Part of a small language model's weights: 16 layers, 4 heads of 128.
Each number is 128 + 32 x the weight over the matrix's rms, rounded and kept within 0 to 255. Layers, rows and columns count from 0. Numbers have three digits each.

# layer 2 MLP gate, 3072x768, rms 0.0625, rows 1079-1187, columns 640-767
125150108153086147163138118116151146136126071154194093097119163110111133133124136129137112151128174153124114142088133166142117121141171133158110147086074175137189162137120100138092088099060140118127076124128129090129113119127150100118098089179129128085114145136180116091123130168047117158113106151129104125113104072147117085147059091149054164162200142140151056135110110135114146121085
116099114127150131177160092047125103143143078141171157166178146119099123068111122141148100119143147138128114144028176136132115135142123143128128147161116084119187124118178159127147082079128178096128134130076101164082095119103110147186098135083111167158120098114130131128083139114153151132143184187163157118162166170173200095096103186152169115091150116172134066118177202119068146137153
132131167108149116125119135134138063129193090138068158110101195103128109169136111149184128143121192083116118131146076085112116183120069111093105129138098129167182159156102124206118090150063143133118032114136093163132126133127138137057155107100130135149099129097111152123078166152169143154111113166115142113157154064064161107120132134133163154125104136117096115101162078124149106152121
178108140151136093157086105150103152134117166119191103104138071124111078122118106108136146133193089153113079129148156101108132157168064107119103110191168069232145185100092153115143119089080145086144114066134174105162080130151157150147152125082130042133093144106123171097119163136132113131089083151131124123110091151147159174095110145118160089132161158122106128118118130147125089180113
135156111158127180130128120090083092100133148157176132174135201109125148075105132152083164061191150168083137121084206195161112148074148137087129094166115155088130124123102105103152124130066108056146132115159152090144099137144160110113072131066162122177149137127142117156148179151134168053141128138149132165124197141093140039122125176107158059059175134130184088130123097145132195118155
157105126128136063146122117211168085091156124056127137141032171032069123115154139097145128144165093123139096170183119178149151164153123108074147180148084114144066148133123164142073051111156154092063127175152109186176141096166107126167128114138143149170176109151107139161171134133175131102130114103190118112108106123127117138089124126135150097160172094146169163111072105153181135116131
066160117164174121172101092149144116056086185070135121117155185143174113160125112116153066103133094126103120166107147177124131126149094132114131129204173201127159155077186131111142118109177163051118117072165178169121151093136122129104169164134126127164151173173117130105182149129139126124147110110142093128148176120178144127143162150180142097145157110142192092126129093132117111140096
146145084132116101112167109130133119121134151135141118202081170086149083162108175177085036118126071169088142109135097143146125092145131099121143165126123172197104123090137129139109114084126166142117136149134116111119141142186136118138176166115123106131069108141041139091130222098090108151184157118122137146147128203147190067122114100117120132090094110137105102172194126087131101040187
117098118116118124142190097076135129061132131176155163069149122047143142166160103062094069111108139053128107127155104181083105119110124131082137125170112097124153105024052092131109131132131148126133156079140129159142112134109124104146127075130102084136182128156140067087104113132101118134093176129107169120084118160073082118169128093085148135108079166110192133087154086106104086118153
063160145199121129123131195116135109076125168128138130133117090129150168174142148158091125151108179188113176171048117124116136106163118092166103153054109140140139072107044167127134176093125084117090146109107087064164124134102134140147116129058080185112126144160138116062197156106148150132124134123112107182131094121197102145154078219089087113078157138123101084191158137051132064121142
131156148135103093236083100106165118082120132120111155128183160179119124157150103126166113126139122155152081181152134136129153063126125097095130137127130180173123153152143100094096114141238151143209132150091099142128156125124109118148142123084161092167089105137172165135126123138125137143152107097110103136128144124171146147091087158164123158135122157063072144067124087164081134118112
104185081213127194098129089142088110087162148131132122122117085110093119077139122115094168113152153101126149159093187120135087121108100147087128152104160166152081152119127106198173085132101169172144117178090112085158161188104100181089137158114198124160227053132185114104136134044194117165062088124197047146123194131089130118152125136108145062097151100103119133078104130119139167108103
186133092102093130153123108129133107105125134139170130130173122119095079126130139196101092117119094175137082182137173127152112139091155132101168113088134104107086102096172100183151157131094094125129100164153135093139164153082141181123119154120137090137148108102131151166179137100179133134116139125143144128128146150130145136103100024141122148143169164037101176159129064162084143129140
143201119176179153158110122146106131106093157154079124088112104149096065122095092143089119160179120080173089112109144118140201103108150173125153105116095141165123180141126183141135150108203173138144114178104079103095067138142138163103146064121102176200168133118155131127169132142093150135158129082200123148154108135100144092191114059141174179098130170148152131057078120102111110093108
169134080120089118183108129098036149123085146156147084133113125144145097128081138189141115135127101158119105151158124076098112145160098123089146169100104131154144129151131124131133152125161228161130152138096120118079171123176130126103107104088088108093100118111154118144148149106121121103139048135127105138130117121124134138105141111137085160058124131158109095117078134155142102103108
144086108070127025080104088110133117127077075132109113114163119153113127095103116090169117112110136122115117113170161145123176161138190105093181124106150156133145140114106094091079157170157166124083114165091120184145202151153136146102192041153143097121088194162120145128168129105119103069146107179119072130132100133182046115137120077144132097114111190124095151163104138116075116152155
163122135169117156125101169124102191082103106111168089142141129142175105149144145137113126166096178086115099072126106116099138147116108095109163183178123204126127092075084157113193096204156113100099129139158108081128107047103119103152165111115164128140108141107123129139197138089158150081163123128103075133116192135156133135118145165167141087118108113126149123133198144073158117093136
146177126111142054112052154140121106077068164204144152136127114156099138112094127143109113069133176105085114117106134096126150149119132087199105180149154100140124072152068137107117087149105080142152126149141116122095178100133137111099106107084119095114134153141141107082135144141177139131105172145137133147177156122107108167136156116097112125106122199121138162063072127144108143088188
183078110087085086068068109099054111153128078129089112077135068096113159106099115104120141159165082150128137109103152115157146113069145071116143096100173151124144092070162176112158100103161114027120161119132125141155201137145192073191169147067171136176132108154133176167111156108140142105123158128105156086132171102117108171164122069117160104162211158174126131097108144189218138074118
111140162087116135085113158134102206089112151132134149176095162121125121104113134140126137174131140149221130143114133109123112144152138152087140183085135147172057110147140155161151186097077090099112063153100183173115128128164182165144043137131180109141136103105110115153128185151052115107116081028142125176153140188107108135179095103122094140079073098128089132073125124125155195124175
131154124091151117134045152152097161124142147115079077106135154115112130157112090142115109141149150118192114172146172143137064047107144131094132133140156150165169131156223178072138189176167114178149123153086129123141141100111061128119063100100177163142131130116099112074124150090106140094108132141103133121073153115167103112085113126137161101089165164101124059161110131100121114146132
117111124073166121091135138100196102173109125133157106095152166154111148100111104116117106145123147159147166074113144132070150127168149099093107143116114132087075125146144142120178204137112125138174128128126195134058121095128140146139143120103150146173112101116115167148069151103125120140168116154113110115152094134167125145079132119194102166046121088120119165132107108120134127153128
124095093070122122083113139092109108172130130115139187118145155128166104204144127145145143141148098099129179088227103120090157111074087116157139111175105118172078116138121148103157101124120143097177131134094188106102145182167087123106125127085140106109098127106068175141205138145133106110097094100140104149126115126051149086113173132160104109088116071133118166089118134077067093103123
088167179136130133107102110093112119150113124185090177147136123110133143120121120154115160084143133118098105111126130101121126126103148107135129138113086135189158142126107136144109101093114202151125089086184115125108145090081143134137098115119145118153116123079114081081150240140087169114071130073080108141157156105217185081129127069166158176109140150104128156136186099125145105213159
115067100128141115182045138206190098122099118121165087115110159074091106165110084084097116089120128084062056101122167120151154089130103088111147086119169136180058119069098210131138108214125136157167123093078146138148110139156125115129106106138180089168119132109154085091165128120129197145098091127124090107120165125106116087178116114133142120098173099154150182099134171168118168126086
131182128144116087126110117124121086070146128104116121095016132120152154108156154183154110146095173112204088105128148104104138116118133089086125116112087089168121150121122098102140143149140108143174153143137096152102104126098101095099173148088085118176177109087109115160148187127140146162196113141130079177102067132171120103114044140100155179134140090134147147125114123085145184107093
117144138124082151176152104074142098108167163116135084088090156093145124128148110202085126127121115134091073137159062154132136146133117131122146103185083106161120106126123129088088095061118162111125169165117161145103150133128053116081154050134145122150117128100133168125143098113111159110119151085167108103113178120108116136117162138153111145159146117092153143133127149116122096147139
110165191102149107119139140101163094124101122117104134132132181105161152139135119136134155117092093110082206112110164098118085127104157097143107178069071145104135109140123141083132148184142111101129184171116120148110185126133093113085120114091119136145158135137221148165126091158077141131106154137151117162113055126106097165133125136156132154080087095103160116151141096118073123061106
154209127104095155122105168132152097097123183147110125072110115120137164163135146151136089137168148117085174132128138082100143114134137157189113093126102164086126085132096135090157127122169123134064081141128140161092158121130151147183093151099156150130166123105131175192099151158077118148098125120100155163115119142151106099103120159119089162115088119100159153094109092171158103122135
149127128094164108111184174095159094120106093143075090071120061096151112115089143136132119131121139136118118087099172157107146158073131140103093089131116151145070146166123159089149145111133207115132144107111147178148174144119180085190146160121124138122126060154129139101135174155112116096147076078097120140132140132134137113097148081048171116130161095117145104179141086152113163158113
129109189110162156108129102152135128139143162123096156185100177139140122125175117183174136103193155089186109115117130091081074089079147102181141149101122117118151127143132082097204143077097137131092101187078143150139097176136117085140108167108129133105130145138156144123135090090160112142144112089111122094159112190131154156105171121119109120108079210136102149141097151135095104079127
115149135133145067168133158178125149098119098104136137140131106135168094156206141125071122156124178083112101122117136107196173092189117066172170095102093110200168136096184147106210145127154175171119158122184093161143146126105133127165141146185157138143174181139157109093174102185105157150114134096152111084116140098152136070163073079149121068147159198145144092144141073148229203125054
155087151161098128132169166144124139125142091152168129165096115160114130113119107147068094108129112104089167096148106152105123111086152147134134108141090156135173150158100110160136133054133149094131125147120104127207136081153121126084156208147143120101143134110107109156123160115181183069120079089107077097143138076062139077117147179165122181167119143106100140142108117138160092097106
080130083107136120110115181176143121174127166142104069088118087167133117124162087150132114129134099086117098094109117138173088117077130211138100158181070144101102149140093104110150054080122198118117067180069167132121127107138162127124096144158114165120173125156123119114096078129099124140089109076072138168124107165098107092117161140109110141180146102153091095115061126078151125182191
099097085117063154091173147173104132135106158151178145058130166122106146134124121135185160091079106163156131165087179063112201147122123123123135141200182169115117140146113149074179130133128152128129152131130145110174145155128153098135155123140198138130125154141143109130157145104070154186198099121144112123124152080139152167102112156078103163125116121084127159244133169113156123110129
215101121106120154115081089136129099139123062162171131151092142151161133129139115160101136147157124171156136188124070109116187116124151170112139199130211091144093160149133121072140132060103175130117115156102130151095143203109099091104162103138110114161024133156141099105132140145141118035184132145168135113114153140145115073160120129100095123114157097153131156118097109145113156079082
150134174137109120157155110171100116119111136114095084117151135124126107125109120170127138132119106114099149124119117137152162122125099165071085048056140170100121103110142144152143170142150076111135112050109185100152138089162056107120091158080117115079117141123111088162141129157140152061160130097100117077095124093128113030103095127080136143103140089161143129170121130160096167102098
141200127125055141150160135105126078117134123180137125103121116165114108160092056150106087188125140138100107166165144122172172083124135132083123098117112123107118166155114160182121133121122091074135139078132074123113170135113134182158127129106099155133071120128142121138113156114103145117174140148165152074105168118190151135133075157119126123122135097090116131112170098187130117180132
134072104172086078124091117103135133104077107092125102072096120161140138138107132135120131098125129164134153155118158202134184154143087096109129147129185146094162164158156125129141153126156128146156126079056110144140141150106173138108093143091072166141120166170158154115120123156118140179051154131116097173126083122123192094157133114142136148146182070028138119146132131119136151108171
108102121109103114125164147091123070094114149152150098122155128167103126078088143113149145171096195126150126089086131097094147106141184151144107180152134147152143152078191052166157124090149111095145125108093117179112136098079085132172107166104132134128121102111136136203148163081106170121102093100100129123153101140187104095085093128121135128098088097126049112128166124132074129092155
159152146134146052123107068110085184121179059102094152122111142126138051185077126084120108093166149089119149177164107015119120098122140107072084100159112133155134111116106081128112147054184094153140137178118081059157091080088138120125138201147115144125102076088114142125098127092132094153087075136147122128191096115173079158114116151127158121186181126129180111175077108131096107156095
097153062096135150130094118096142074157179097127157176147095127136128177158133118126148151110101061118125089141155207089125078141080076105082131176147083222183192144133174092124115182093106204112154098105100160167147130071130133122112091113133144071097125138119170112103163079103163169137137106061140164151139096095120078162094058186090145110111147112144127092068102093137218113139124
137139160186169134147100099155129189120135070097145129140101096134182101137160076152124142100130088132158143129096092118135155191155056124136135149148144122118101127100229061130195153078098110156105127127133115004128184095143167151147146106110117113185116091121113140092133144150119145059115101138144148162113115137149091136110085152150167103144151085119157170143146151118181120141110
172139114161131078130102107107155155096103093136142113137127089150129130114153115148114091184127113075119072116148137063166165145118121106123148128075164182151090079112165133178153175140108124073144103070154126122120118082104129091092113133092134180157158121139113129105172154149118094115151118128170152100085121077148159177098072103130119143127084164150145196183110137135141113150125
132132127140144046110120133073164114177125145130125136108095106163117129103123141115138126126081098109145120135184104131131163075179160117156135141123135128168119107204138162102060142100111130186148128104077135132106142069122122120123084147136127123116177148154123161128144154150117150125139085144098109153126173171126116170149165078112143203118186101158155154136121104177101129115078
117188109109134135165097174160128151095118157165154117101125113164118110148131112110056108170153099115137146079144153128111091167034197108121136107136136145127155121168153128121136166125143136150142067154102205163125158163066154153157116063117097127144106102145147096116137160122109166136117151072182078144124145120199123111163169057120162131102164109144163191114054120124101195152166
126088178127168110131157079152128097196116133166101160108106086164153134087092092121116100094136144103091187188134162189098172157101142121074202134125118155105041134108125094132163125159110148184130166145082142156158114140124101162134168171121137113130184157117105158088130166144117154116144115111112141122152112130111128092110107129152131193147093099114138198164081137179147113184132
156160115132190061136089200121115146110163164114114156073171150100102115075079150111146140172099124121127098089133134110104136112179135138061158133177099160185105088143124128178082124144128151148166081091190061098155142083086191149128104151096157158142080125111078129151150131194117144154109124126115152149127102161183177144150143096133117139090093107105107151176187069120136098144128
090103115115155122185096130156141139088138085157093117178112146109127085134133118146073132138154080112126139123132155118108143151130161150123131088173049130096159133069111096127116169181103159097076128137139124082026087103123154154107110123135144168123158136099137110098145216115155099162115070144132098109103052130106049110085059119154118138158138090138134137169107110152150116125094
154112086142124150121103127139121120125167083121140126147120121156129129142156102143154138123102116138158065103167095125146173108103105124115119135134128090121104146134139156130103114118139171126167128118172117126108170135090129109126149103090112144150136181126189153101154118124113149160119123151118055114103133079046156098102121160116181194182150139153176109115179104144123109062114
100115125125173145091160132126131130075165112135178062165144152111177132113137075147159135150130138102087144137109085078160141153149128095128117161088103121130135085175078168135053161151130180128108128117084077115104075126168099200145118116088139129151115129093134124138087122127106118155116171081208144082168094122149126144161109106139128146102100185131129093137157132093076146132140
124159123149112096110160121137113183135114098139071125109102134128129117096198153090076171129149107099098114135044127120131118130216171097123118158069134179105118116166161195127142116071097137193107130170118113115118123106189143142098125162169124146132123134083184051117147127197111180126086135163131136195131097114124161096058164157147107122112120115115171065095089117073135126105182
169174142128103174120104089163107117099106083119144167117156161134071170093104139171124193099150130155195166133144184146158047160161076090141150125188067145086106116135084143115155090081102130156131095172135130107112113164121112092117119146183157123136136144101118113158089148066156144042111171163203096126133140128120068016100145070148130155078138079201122118141133155113079131155118
137143229077186098077050108123153153145096147071166128096123147139118110196085127142136116100108161124183135087126116136141131131096077167124074078144126157147122092152145087181115085140149118115110177112146138163100100079112116144146160136165162162104062166123166086107133071084166131054158109092183125100133072124138098140155144086084153121089116114078148134119129177106161101151082
118100172085070170142181093079121079131160150107111130113134147162133161123094149138139137180148119185176111158168109153116165104146130174166126142196160122129139071116120140128118127194106174139186133116176115110046127090151167134105122194129119104145109091122185131119100150071104157082148061149125143092134123109155016091136139113150114106137105180185103165117123084139144145114150
169120106166151171151056086060152151226122098186071135164101109086193212095117153137198109177091065113141101128141114179143095123124103119111062145134191110137111126165049157120196162091139091158115204162134147145139105102141182162100101146151143135146139132132164088122089234194133158105140143174139103125136101144132103067176122125159148135055160143142137155127152091169224158113164
146106172079110119097096168168025092117124090086120136051089088100166164149174093144114182177085170166118133165129140095143126123154117153123194158103155153152130119148106146156135120133140154155144082119096135106025121063113177175172088141130170135123078101072096084094124143181154125061118164124100130140146115127147139108072087083143133126150163147117128190102155182101101136157110
177160133081149156092080079109129132158096150141159132132115111085118142151109097110098102167136086136162115157083178111145103134108125150139141131098119114129109178102148102164135126116113117148099156133084105146111132092147168136159156110140142117152133124187137131171120136132116131142106079213159134106110119196170120131162088096153079047179139134120103131125154090154111105142075
127170138056167124142125140115129131098144090176087159111151160158160111109122164134157147118105095124154160125115095117105162084095151114116135087161127172118103098107118145157088161145147171191118070135122121141111098159190139165196105097112162145133060094088084082143108154107129110154135136115161105126135095116125090107140126169100159107106185074105113179156157093140099069160164
107072108105134142210059167091147128114136125100084046132143135106139072117107144113143222151086122112126183114157191215106091141072100098090137114134103126104108190119132115190112113029122180155131122111074145156113128140123131147163205133092148130128123118125100133122113102088159124130165208124150108136148147178094131161121146136090150116123194090124114066130105189139169090099128
110104090143104146097129146146098130111133157103118142175168159114139141169102104074207133106106117135143154113207157113134170089105160155107130075111051072092126216078141126129144128095123151155113152195132136139133138161065158109080148097112113121154120145178155139137081099141170126146099141108129138131157140095160105084092080118153190151142130122109142125146107142129123111157156
107099115135075105109180157126119082102190129106099143157119112177074101150146121109155136179133129153159073119098133113090171099163155150119159102169063109099141116127149097111148136143054147159175178083135101095114150139129074122081173116057175138105097122191165073095100150120179157078147140181141120060185112187162176145123091103121122090124130108193150125116158120101116131116146
105159117169149138075136067105122208152108124150123109128146154152156076129142138140121093140122155138127106131111127131159161096150110133146134118103168100143110016054130114083146115181158121100115179105119124041127142117146122138105122117130144128180150139153146077128103129113173134152129132063157074055096103150124138072099085203118157052132188125065146150086187154185103162099130
166100120100209075206134110151162088144151105151098140122123147155096147087154150126143131125126158161152073155106095126176144109129156104102102094132152077137112146096168095117122084121152142101081133082160166118137082136115232137184078112082109077115099116157136145098129139167136182122157059134114102128084118143131131090124069119134092116157125137165133123131175116139144095121122
181188070096102148128094155107054175105090099131109109111115198130145141174106125136116093144123098124183098184189131112146119111187120104096165118104079158101052129087060126173130121139101132177107100173109117062166165133179141131109136169159116135125111131150189137114168148197136131188135065128123084145073119079176106014137127123148109093102163128131144155155101142111064120174088
065183141093120147160113093088185161075145150127084134114073121082136164105060103183139106052143181143157113142106135146127060082105206090133139118053046142075128144102205165158120097117113065118146172093153153104172115059141089160129121102163090100141142194176128187191166119115119136118088135139092106086123194075087149150128168142148114149098151109089102163112191093100135138102137
116081156060064104147076156116142116082123094151090193111168109104169142059153075134184121134130166160129114090126081123132128079132128129164114144167098143084125084182188124155124131122091157148144162107151060106165117115104126126138165134154159147135116086120169167132152143084122114169112166108163124125076170055136090126179095110135148072169113129179079136156074114083142140138146
184170153145239133080118153201138072162102084129138116133121120091093135126154109126181140147158144115156124169172137141129108153155137118130195114179114094136044125066181235135094125125155135166134143080166103136150121123117054134143161163095109109113091165129162169121094097108117190113182148050135116149186159098117140091169121132092119130104142118091144078170134139136123142121228
131131154133146112130181134177074151123044091111098101117131106146077115164185078162119099164140122124135164123128066057156171168122118130101117153083141111127157145082131208214128152133127149084133132096168189143093097133084117167125113113102191132085128149102089097126185002142147132110156130102145071126105122137143180153142153121099188152136154128125142113121158120057115166106131
134138155138112086115175115130089179154068129153111129163170101118122155157115123102156174152112107109104080078118136175086121177101150107118133105106085147157127134174066124128145129137112057181123154091086185130137118153209140067126055070145197144080149171082107143095157128122226128143164116084099160136140121207110161095095132209150124131120081154110098109079105167180087100081118
182130135139115108152090170079133108107168104158129119169115069170082145135135131086165117134113147123152085096055130183159157153142068059203151135083115182095154127170086147204134110140136127139101119178173135158174127113163181139179180099129081199125135143135143153134143068095109153146117153160085127140185168118126158096146165154151111095094148080080125141185194145114159122079117
151125134106143120134148150146071170144159124159120153094140145131110072132106163136135115088079094162088127117120118116137118192077105116142142144114121181153100090126099119179070074155170156175117101122160122139100114097131164215151140153097141062201098128164135103100128172134125150097112174120152135131117146140143217127100113098128152135168102100118100173124126092135095099189138
187084100097074057183145111136161099081121127137093156134098146112103188147154134104120164090128158176125124145107079153139113123089105131093140167134087183169110081125122117121135136165109146152095174141086136142093125109096120125152127108077137115116144135116100129145091140110061154139155069156089085097097153158136150166182153164146112153143168137146106130125147142160152098110102
089148144139124087164106109107103194164183093127102122210122129141129112153164093171150077137132129146145146111194084141118187159134101122095145180148152131150107130112119131211161176167180105127147134114103177059108150148156101118088068111119145137135094131132110134157159110121120122129157152123162088079173143066157143100103066126099124101154104133097096141125115135148156212070131
039120134166129126083111163075134089087146092140174080182109114132104105066114193112114063174117089091161110099099074141164114078100215144144083103094136093110106093118141156116168133113141142198147152148166156153179150092152120109123148094147178123158132178116094162077129122157205177191086074127162112232090078060163068114124121142103123194081110115138102041171137115066111130044126
103128098141120084131132167028140103124124097133155131161172100080148103137152066149113085128096122135090115133159114095122142114149139117157134078182150122093160097135168123108147075154202123140152145143052111094119170111169110165154086220151138125116139120095140175140078222136141134203175108120093127119148127142128162132121127128124146116138115151116166097106134134157087141086073
157132071145184097100123115066135099135149061133157146166162133134120113097096112102140174149109112177109120104096132152139128097207166188105125100189129063088038148209124188108123173096144099134110153118104162156095153174092142152100168115127114141194113163088109170139099141113144119097156093075165133149139153141118093132112153156130158131176174086197125121130115121140059055138099
154102110140154129106176099040104101142107134065123121157100118113093200112102178146163174125139101133119134228150144140129156127179110059125071127189137087138149132187126087091088107163097094123108175084119140084119119125127089078114175118142141155142177139161157118135138149108125108107130135137171119074123128132106094129106185097148153150143089140137129133099114147088186165084168
145085189130118116119139163202171142138172163148120143123171132118097152155117124138155130131157155090109113133168148124071150080125127090120107142148103072114126140065130141174133119110141159122152154095139107137117134134098177112156111151049175112126165090186180107147191157151105098150105096116229127082106139190131124162106122098123132179136136181151111191102058056129054106128103
111153113174070144143151109097119107197086103104186114082073136147094134115128104151103152153098138170139087106112137115192125160102146126071164143138079111134082080145150119102094105163083136099151045135115134100096116099131138074050113129155190064186153101164127141133159149135067080160113154107173154148136131115103148116132067110179138149134140150102108169182093159115101131203127
115119132155108082160078126103128188150134153064105163184110131129136142172160131143171167092120141107095066135150101124098142149121107156180114113189121125151130116142057049152162126086077158107149146143085161159119152121129051123126134080085193144115112094136060144155121171083103101153150137140170093108099099099067138098176128118168142076126170126126140134075163166121150125126153
100150125161081180162143158149152054045108073184088159113153178166093073103202128160109089150125137059162109135170157124076181153164151166111132089076144169148177114176129102095097136112106110101074143139085090109115093128100111203114171115177165097157162141146147118145122163103133077153178159111124113121123158147156174133133079141124144075126126126146103149129124135122146134126175
131089135122097135126094117085136100126125186142064136122158124101100151090114122080161161067139170144134095148178160105142135102145162125092112118112150133114065100099128111138168147088117127127102101137038086103110078096140137116154094092125115154132111082117093105128082142113140216045179092132123121096076096144089115091125159130139087141135118076125084117089140181147092112131114
136118115105147120138145139078052113148162180141120090123095113125086137094099130091147165126139087167107143101126160147152151059155153093066133089128177137096122186145123139147150130081100123143111129109157170090133165187143169095109167123145176080107122122114106121132132175115122202207125109097151164119118128139066147066183108111113151098121137144082164122162112089125146143143112
136113111097110147120131125128124088067162170140181174153109147143090135111151148138126175126158112098156123078133114090142149063115116104106124146113072141186152068082116119130133087146152086124100151093076116142092135104103115110149134127125104148106138098120162168165058106137164079104150096189137131119143120085145060145125135135083086146149126088152133094164147092144080173115137
159153170133093133112111154098136110119141127140135155149121127102132143158174138103147117116148146156139107178158119125118107145189190093122131119156091103136102122095125158089163120147106090171115181107092071156142167132108138119109114149088160099140117096139181132175114147132131097135092166169144103137122173137096095074159117113057144157113151136149113126119116078111173181095119
115121204144112106161151132120198108192085151145143153138141183132074104108098142118179152170160088156125072118071160108153199097125031165093136163187078133114109124096129133137113085164103175186108059123109128195133120193132121141103161086164164120154129085127139181127138150174112115106147157138136117104174155130104150106141094160128209127151103117141132157141124129163161122131113
143200117116146081174146104111118078166075179138148169158159106098118071103122115101128223086067147124147112140149152148128163092044130080089144165147136154122123150088100134155133193126196185109087156186156132130130159147150110144122127064101115087130207113119123097069132113110074056058157103105163110117109095072045169134115104072144167080136168144161088167166145170134129143101177
066144124132101120054105145140106131156142191178154095157082071146155094183093146112071154195090183058153141059130207040095125130126134101076130136194120125104109112109130098148122084084102106116121137123130162109172149138156103128162130109142122159128132068131145158135150157139168092121132058097128073114085052129169112095139184116129150077209127081148146129156152109142110133106066
166184092124069121166153100190109090171090096133125149199140123040095153087149092077135145150094144182143094082155081165126105135132132128144144085177161181138119111124187150109077135187148143175152106146116149126182119115130186132095106101157134123183137153111195105125165138091137111108193172172119153122094156161084141161136163142152140131124217175149156139135206124134114121082115
137139118149093085120107132067104094129126096132097141133089168236102158157136185143176114082181162182120155068140098161113133101129096106102100086167092130142144097095152165125139114164127121151146151123082112114092164113130104119135102183126166119205104090117106102136086167125165144129133154156112140179120113127130144126142133083120150125110147115186130117174121128129156093070120
140111140110181097166152205142158094102080131145162095128128117158073108105098086135157122118110167127120107101099190141200103146138109094114133139086096151089110118065148140125163104069118124119188121174116127091220110105104087100115144144099112173137162112120092135109143050119121168135195146150107118086136087117151118145117171100150107126111145118139083146133117121148158154102151
127119108132149087131120148136142097145106153161152095205152145129128159160124101139111166100148096160100065220176167147172149065095140125151165157148105127146095119104108153146160188096157108140145079097096149148136190095125131138086137146159103182105100104171148174113112172064147183082153089129143148092101161187181163135121160187131152154121152119186152142124159116061144099138203
133119172084102111184115133135097160108092099118115137107122132161120152131169131191116128126114143132118139099106131153114091095109185139157097081131133087083096139077135093127179195108151060138102175131137172084115124098098125118124173149140128121094080083105149121115116125151150118120169020180156099120138138149111165148155112161122156108077065132157098191067122111116103119108133
171147080072145167096127096093143094114145150189127178104128155143149108104134102158157106168092174104111103148072127117151109091127129103078093064114190143144158213143136107113081153119104129195105172124139103126117164167099102067143162112126205178182110062086147133121154120112113165146148045118128100153106108161131114062147103081146106063075192140171154153155079146210160154097085
124131106107104076141104149084115119122102099178171127187145159155099169104114133101081158149096135112098094156133154164119143153087127127131113115154091153123115112169107134131174087132049172169135135134104177212117114152134109170110090115138131110123113141158089118093188142168085108138148227101115146196171041200148099164137151090128086163089126182130111080153092117067131164097134
162112173161120090153099092172106125102140166156139147119091088155157077142158107091106113133173146111179140176155140137106213165124111101093117120139083097133114118123121128148168173146091154120157133129127165124094086131067153116122145123112124081135084092042139176144176126146107124112112191186095156091087116116131199092116155150138171158128114144122142136124118122106092184130153
140099164125143140110103174117080110086123130093095110164113160105099162108133134128187144132081120122180146153087133107160104145071094138131076121121122159107135093155147166157097101089137148193120158109073107099166134205121128086142129114095135108176121153097144124099141121179088089116083186171103134155114154166096101121149151127128096151135129084140099210117162108099118133168104
176167108123097133196128121109132060085105165161112130184132140097093123092136121134159146098143071108097068068135097144131104072135124132040124075135146108161149111116122149109153118111115168124158113152198104141090091129056149151125116155148086106107175113152121129140099189157117154112149156172145097131198142077126151119105180137173149094102150113131100132137172095147119110111110
101101134142167209109088130080089141071047171117085173147141154135141182128097158088076117122139160124149146094080209148150109105091094180138136115116109089119102163153137134123140143138179085180114100177166135122088136144103090158181119051103112110134132156135109095090105141149057087158172104127072127162084122118177144119254050094119117107131095147116141135125137149155093126155178
121130114104085114188130141120070136158215058126125105156124068130193162085150138158137088206116151171122037088174132064136126111153125128092137117105147066097140118128159110111126111123117148132063071141136155149156026230122145105056149138127075095146160152145131159135033145107159135143133105125102177071107068153103067164078142119140170089164145085073112202132166147177142116082143
125111099169090101142111164103121136108128120092131116124199164108141106123145189109167148119122123120112139093106112118144127130185125115123106138167109110132091112182180122199084184129126176102111117135154173153145110143125138143119119091138155127099215121157142146138141147163127128167149161113118090086123137120141117137131088177130085155114117157167098118139143134141160154162130
114123124112109105116177147102091154057100171159133121080104161106131074128082124106116139191111117122118146174160080076071188138090161188097101164143128155143143123165079101099158190196122088118193091179161063186129164098148155157186056068147100087117100152187111123159076222120098083076160104132085118095128151132155149114105114109184099084094145142151124115087106153142132167124168
143111135142173166076158136120128123117188076115152105184109112153107036163119127138094097100157141141100139188206108069167137141165146196114130120185152118092104121099098156096137115147104159144141101149125154120126156112188184092102100132121109109104172100101147123112143085128153157147100105223144133070131137182065079115139177175119037115092164065080130151158100122103162136154139
119114078154118142097127098070119101084142173150141178101138153125153192128156092148157097155151126131125083089103132096138155110084116121130165129121127150145082060128191124090140124105172123120166131179120140036135106144157174154132134160140138114146130120137113103082110134109121099077134110141136111132134089099130113035080108058152171114113160163128164182170118124155187166129151
168111144140105104067133115132112105118107113193168166085085101077099144168148176101191120174133162174110122091124163102181067105100109072182088147118118198102055098161141111132126188177132176141106150141183147061144142018112139142074103111134220111137137104152144107106190174186164210132109085089200091220164157159131127169106126123145108126103169069121153114124129127155096140136197
168153160168049105141117131137141155164111141137117089126063146187074103112135099109126148172133100144147124108133152094065151116122112073155121117171121173121100153072106157108090185110103097140181149120100167105162113141125150106122071102107149111135090111098119088064135150116052122119137134105123071117143150134084159124162083103151104098162151136110163097184115167192084049102172
097094121126120136160127159126111072099178099180120096161182138116119126136155149146152114117167137109105111114167140206138172115173074110105129117137124128155170171134173127107052176102131150123174175100060133128135154063146093110182130148179145150115155147100127118023144144117151118098147145153128135078107089100151130088100131167061179192234164136142125158162202162127064115125110
123055080118129129160152099085128132184129188104122113103164094076125101173100151181112170145138207089157110118167167075169164096134151162119128097174141163120141116079061087118137142128140098068175172101184122136110089114129159135151167113108132083156141073161147114140083112174131120156116143088162154119125157068062140092140146153137117140064188147090156159100110089081130159100134